From a checkpoint of a small transformer trained on Wikipedia.
Size: 21 layers, width 160, 2 heads of 64, MLP 640 tanh GELU.
Architecture: LayerNorm before each block, normalized queries and keys.
Training: a variant of Adam for these matrices, 245M tokens, 7381 steps.
Each number is 500 + 50 x the weight over the matrix's rms, rounded and kept within 0 to 999. Layers, rows and columns count from 0. Numbers have three digits each.

# layer 3 MLP down (transposed), 640x160, rms 0.0536, rows 603-639, columns 80-159
429600462491483464405440527462537525471516518475505539458417438541478459593602463568506516482553479428538347524435519443439447484448434448513523551528466495498570526567519558538503519512535482434559517472533529509420541532510479458479457497
524511470491517469458526538464548549548486441440517488519508498549491496486481538500461508530482551504509512526450471468504520547504484504488468511529533537525482523532408505511552585485523456579471470532498501488533505544493582531457498478
566526451482466472510560466469488555485474525498502494438406503507463500506552446475573487506566500508518511471453505499502514518510481507511518527491487532549519520490515517524491482460477461481536508474554444482438489473530472473424506539
522551454533422510449505567510522523503512491455521493465496570540550476524557433441489486474462512461486511535521526529496556491523516516551483474434489532520605495554492528519492467497468486457542526415460493484520426525456486531448521474
509482481552462540493477510435518542479497448464466555440497622490465528463479490454473495601367425345535519496419417573485455582579514495499535439491485581475534455566514476487516553470409500443448511512560526595652573517495521438477460480
574455413433542588485442452434500464496540543560523499496543505486344454514409503487533476587497393472544472431399455499596445457506429524524496525516455500536493439419421573551554516626459411422454441517534479477511511597475457483546552519
421475551550424590543504469558513401559532502552457400531483463478503456474490372515503488635510412511495496474506578473494545452678538468546427527390511490566534514493554536490511436469375541531461431479530538540422427439473464548533512481
401472468522596538485449493492477533438498416508446486544492432563512556443442564539578503560476371489537491516392539528471611527470509497507476466485575483494507549497515540409427544563527586557586520510396516447463545533512520501524551362
578385538331451531595501523563522572596585509398513612583644549553537491472472464535522435527437404486471489525516510580558509559525524534534542563450469407484472509560393426512477479525597349544490404488495605495471487412548495468475509501
447430536518454528529510558501490541476480516435548407529531504476511588534454563570516429525493595478493445500472489487529500555394446450507470455536517544485556488527469502435580512499490465477537480511513547493417506527479433476524439521
586577473535414454578448553556443513392566602502511502499523453496447568527424462470520480418432566525508574420503469471484568557514594432493533493486495528571458564497475482545494479481483561494486487573497493462594550483523435470522518539
478469481477503492509497493492489473417472463477557544474505557492495457444477509512452500542424364449493578482501457560522455533505478528549491474505533553494506511523525507474542507443509490491508498500526515592546461496526545479480528462
585585442463429502551568473425546553504446516470483507444531545522481454524486462616492526490489464465504579578513502491558398481548499514492497513493508645437535482611495500532510499479558473461449511413488516579534513489527481507442459494
538402556536532512473446480478535502494546600561528530506584467542496512491368503498548401593506480446490403456456419580422586613421538425535571484525469589563395596464331487495530510439425493624487493390593531497487518498513503534413523580
442489575435525439487500449352424540425533413568492482568524473547385529568445591515451536522491524514503563464459529602503443485423469505397417458533554513392450539445561466427556622506582564491451473555594484522497451588528600552491508558
510570535540453483434446482489492526576526593455570468555511557468467525466556460482522450455539515543456546517524526510566485436491467475419535492513540564521560453441425437466403475439501503557458565447539492538507519503483400514488501476
418535472513542486502478382507506512470660525551416502466414469510552542408494410406537541554578497576528471475500494517508430556599529484526506493478381464511518465516383490543560452485585528535568570585462563442465456466537501473513533404
497481501530487567488519436471478428484509460404519505512480564487556439463524556546524526571448401510528541508579463531509457581492488523506546483446509530449493424533531497458550502474527478488500451480468538584583371535509496469499557448
545472572552439426434526516494445452487433450557468463483479564451501487517460497470506537494477444490633490482559466486444571507466497511476512472525518472502473564609494457525471507523560475508545529457501556416443468461517561592560459588
503448440484504481544429448450532498443492443558516531500451526529528461458501481532542509548441422338469460441444497585401397651531474446481478432426487586414532508607523483484604458513491545534539570393499507543603469437566490535500511518
490518492497469514540500485519474432418494536521501506575528478508479531517510501435494438397465442519522472472402571554472474505452460555473515501493546549465481552484613528554451591501485510468470471525535378561496450524495530521502492489
456591509471455508632534448432498475453465507532498509455529478506526545511474555456473452511431391458486515528476570444517473523541591494551513496551555527434527467517525442479470450494440535485434476443572555497540510506518441543514510503
576578530465501450410649549491468450463434489546531554491457544474503422505507391545495512501531578605546527460547544477553497528510473514548402485482540411445600462433504478530481512538475419572447492491571536530509475440573441489515483547
515524506474580576529515496445538502516498562503508548492476455488502527473457423470505501504499494454506472513486477484443496460473514457573521539443474524453484507492571486497549481495468494569506633516440518521493469577476458460565548547
527606428533528493518518553505499503594594425509485542545395592544509398438467436389566448496435405554496477475513491581532402531480450475568591564601540482585452489628517500386492514366605410460410429485512451427548603436466537496520457447
423457483517562578558546493396556499511511396517364473442664521552502527524495531483565414488457327436471499483368433429505569497552430432502423436496491471565328606472516601545524553480564501494508404597500526488463526533482425410467488547
388471655435428544418538509537382528438487428461491375382544598539462474489477642436483713591495483723501488392483479527546473416627489510337486522536598554433491575486459510475549508458492523555487439475482399540566553559455536569593369425
536457454397481499493480429466575502542610544512443522502496488480467582407440484529586469404559474487458498521565496534478504450505502490487558538551533511512544535487560461427484558534499464497500550366511585442419518513568538539529528409
477498461480503477485479543535510481521543564398476595485519542567483618545514543565447506530479413520602425501444495469433484438501440485546466413499434515453550464501479533459494502498583413533470441488447465534582460477548604446461538488
487453508458532498494493504498479459409465490482525525459548523551499457464485500543446490514425341448468513464474500574526453557488455522516501525526497548491486521518545515486535519459502490504496507474524497585584497496526553467464484436
534547553496629532424421569488469463565468531456414529334586576546509640524514415406493477506501486556514499508529519520485496513407523480431526500511512449557611493380567535530460584542535494528554493495493442395420412414516455512508401480
473526548470431477482612508434427556483425429492479434466558512489542479546537506508525466558432647526474603549486480512500464554631501573591563532503431403566478474476631413520565562498534410516570415473482516555516467503550535577511491555
457508504444462624423504495443554385422391493361419468425475501465555459484465407475496515534544463485546555514550488524468396560507448459634517380497466525481488403466569500689486632413549489462482523438483472642537483344600432510428476592
481475461437438447566565527443551584543559532527440548458472467496541552471519463590461431416519452611591451492438458508502424545466404514486393478479509578484550441573456505452522533445516532484590535456492558545546468455553432548526510525
467440524536477598579405542555498440485496609461548543569475476544526493495486441472560462507503512404521446493532518450445518415398497477581577541437500484526594557550510531530463529436484573456523526541544406490453575515482483508516462521
436551547497508518541454515496517498469468509516517536434480530449470544435498528516502468541494468473525532496554469434470518587537486521534511547541430487501530409516470502471445507434490439491536481533532514432529548476559507521462443540
420492549532519519490542583517558501434528476512411527569449559544494635508441441462441444415391478560470455499430545453455479507474523538453510443482536519445552531466567534536450586534567484427507428493504470506488441525474454529539422493
# layer 3 MLP up, 640x160, rms 0.0535, rows 604-639, columns 80-159
526521542469470487489513453472477418501527428481523565446519512526600501453533490572479467537458509491574513540497542487480519484574551545468478499486506518514541497599517510425516524549456450481515434435471504477490491374492569442501537500
486509561510530615484450546485461497474445444464500537549502460585517470532464571611494481442446494433512516631534533486483493534501557489484519548534590482395461484514487516485549410555489530463498495509518525523565440503552526477524513476
486532469543501651545455574470414514525379507491550510453549479586521528532446482566514557507354472609524543542508538552487505477604556448416482565453515524504490530573508396519555528377508499520386495432527413497443490475544592514404514388
521478428481482511494527508482424456478496494500485501544464535492531472439551500513444549529442454488566592506521485581475472484567483516489514472465469557455469470533486514461618509500506534471544449457474554564537528511527551479424443478
483542535504560483435565465493444494547475592509568449534552542516432466401416466522554519657368404520467511407438437507461476400536443509533437557514402543521513523473539515540573435492541524372441420482457513607529459498506517519452548555
548526505580523599475499490445554386424468526500526539545462477455526538421415437491407537546484486469534540487553427460533494475444440490579525506510536509467496464476510411483512387580519555462511498422435540495495423423552520509508531528
589536457517506506595551469386348502474472445552402454394649531450497529534541428611505544491500469402491579506464435496448509520483527425486535493367604567496501462650361522522492468487451410471518519407509389522520461513538544424487546443
606501509531517489484454492465574542502489531456508449478554535475546538431535475602445569497514449489542525487511531472578467545552470369425476543439518572498629504468536458450496454524502563386569485505458575467458429425498502512564474483
532478487418513480504468528507465513528442539533472498477542519483468471490545462492515491490437501483500512481557467537543481452536464455501566489405493506516586420537545489567458479531526520491497506445488576474502538491518511557509524501
585431493538510508566533566459480460400478435497501559500538539465459507506507455643441570536453465564568522522482504574575464535519515531606438506476467500473546438636505445533526420550460424597461452434474471446529387497514503511460611525
493459407417516490510531484499470428445476443467522574478499533443506456483487553508450548530465443460562542498545493561517441470520476498526506527479491546462493500563528479470533485485508525535567469460526520570528482487573535472471524469
476486384490480501596377527512513422473475432451555578442580538505572459489433530538432543541442455453526544516548532536608331417545444490518544474542363529493501531503556479469586528437536542494514452482492504499510550518527531472421489529
540563457464462527621511414452447504499442456546426470471512520512570460560456445606471503472503470550479489511572567471576465492491579606540473465489515555450509551563420463555584593448507516469403427481543526517539514473473460501465485472
502550557433555593462524523442472528401497478495505482486571550612537533547473554557437581461468469515628533530419534450456505484607469516508491444398476563466473438575515472497609419527506519454486443486479512538577416515490536443504480452
495544426494517553601531528409587474428527485433495491525519505486565497576354539460479498564562434372454500432431530586452544498480537522535479557478520499464493545642461345504453529567520409482469490486447490523544536462537565568456512482
524581397508532444480454497480526463494509399520439458489514505558553528468506515508544576464504489567456573479437405510571423498511451510434513571441466530530504478535429501513630395375463427390507458469479530518473528450500480442427519413
487466477448534475475506550476465472466483486495492562439541579484521466461544610526457493522420464445580546469580447579516449499483474445545570533452555557459486455549564495531492492466539503513525445493550483516606457461512523535441558538
524465499484394412453425558408492480479443521462434453495619581421511411482517522548518561579452426472533531501519428581467417480490507542613535440499541514492502409512471538492437506524490411572521486473545495482548469492514566583525407431
475491417507475511559385532442507488464484448461480547462470581554519458482520469525448520500445495438612551482519530588549490497499498603631504485505485594507517461555454514497614516400458466443438498461501498519543517537525534542517474516
543565490492495527516553455495492470436462500544455602443493539591445504491519592569503471429500507453558493487497481516555536503547483475518580472463564519444521473525539530455531538523450398428510478490488462501568444463529523547513544481
498498467560531516498505444518562515446488463423551535478519554445500503529526552473469556613492433526531539501488591526568420466521454540512546469445523514419499449564454457490564519469440512511454466464465522531609521489531549534493450503
518578456476533430429455567536480414496532463508567576480440527452442544386495421535469596564423469495571492547454479506540497570483527528472546515450557596527476403545500501458527512521406469401457462456495607541502452512513478424470511469
513508451508389519587504408534520495512411468471587611463534523564577411496491434471425542470527445544508472574458569526536515512550512565572474553579449457372529553534515364506505545565480526549513472467445524555562461477487532513550501495
520575434455464516569483419512412476489496469531599551437597537476593469481525525527454518496504397448516530508446505523502450486507488481564550468433492552440521547511488403511505575501450502464479441426557544502589525414472494479441584439
579468504490494510481410532434503528455500558561591562543511614517477508446501494499441590502538472474508549573456502469492526486529528385480487555479522531472498493453456402572490498499515569384533455441435449507518403506490469517507569526
500571488480532593560521535368469486385528432411480488473556588534580474468461579484451612438516448447556623416419438472470429418595535446473602506510525562481499541545461521491546419455517494494533474489508527487520398496470528481504590382
623541476446476551530517398475534491550554475489471522515594489564475594462508494476495511524494495507431541496502528430465481465524463559507494565529520532470515551497473440561591465461529454485495520372465523516446489488506520552466507474
464463468537501562518473493527582446488442503421503528459499540480448469462489521532470531527494453520541532552495546488554439478491511451564513512554538556427588444492522489413587577414477493551494498463427506559571517385382543417538467403
501444456418505506482507502515414438444498463463511553470507508507510431484485526525451561535431468478553531496533508566524456498515476498518512508499494526475486492518517468450538509511524504572547477453491530575570478505553554449472499469
514669526422541440425383581430518440502573515516470473418419559438626519469499458571381528583511429541443513488511538542532488527429546491488538542568556527540554451501542402383549517548514478421545454403541485466519418427437485586507606511
523443489550461486497405525525499466464535523410494561465502586567537525481434546590480610504476447451569486591488492457534520511484495512543562539559544566506500522525471470480490459547553582472525413499455550552494443434440513394509500510
501563451508491530487462546513422462476433490501622537514611586502537449447487512512491537507418435601538554514564572585555467401606516500491522442497454547491559561517485465497613566413529428470443401484510529516524500485444569549387559505
501510488487549493534532546452519481504565435508502462539537548518518525516482522438519560494548477562465521503552476502461448525515513509563479501484463489492529400599408438413622576473544484541510543397461579539532563447481448541523459415
478624443465557457570491499535524464451492466484502551363496571550510545458556569492478455482542451452521497453507554644539536506554455567571492423497384554458515585529499463517584502569424435485470394451522481609550511510538525522514506521
539494526425416578464464392482546508506394522472583554486589548527526462428462499517482474495504519463498512598541571404442396503571538538491440522423487494511450490582401465457549523510533477588511525489481464585508513498492471444434494510
478484500490548504451537520504563481426542506446467546516470552540506539477514581514469489502510497463521539475569556440572517512492496496452564421436497543415499476514523547451539596458488451391574475519451507491548458473458471414545469451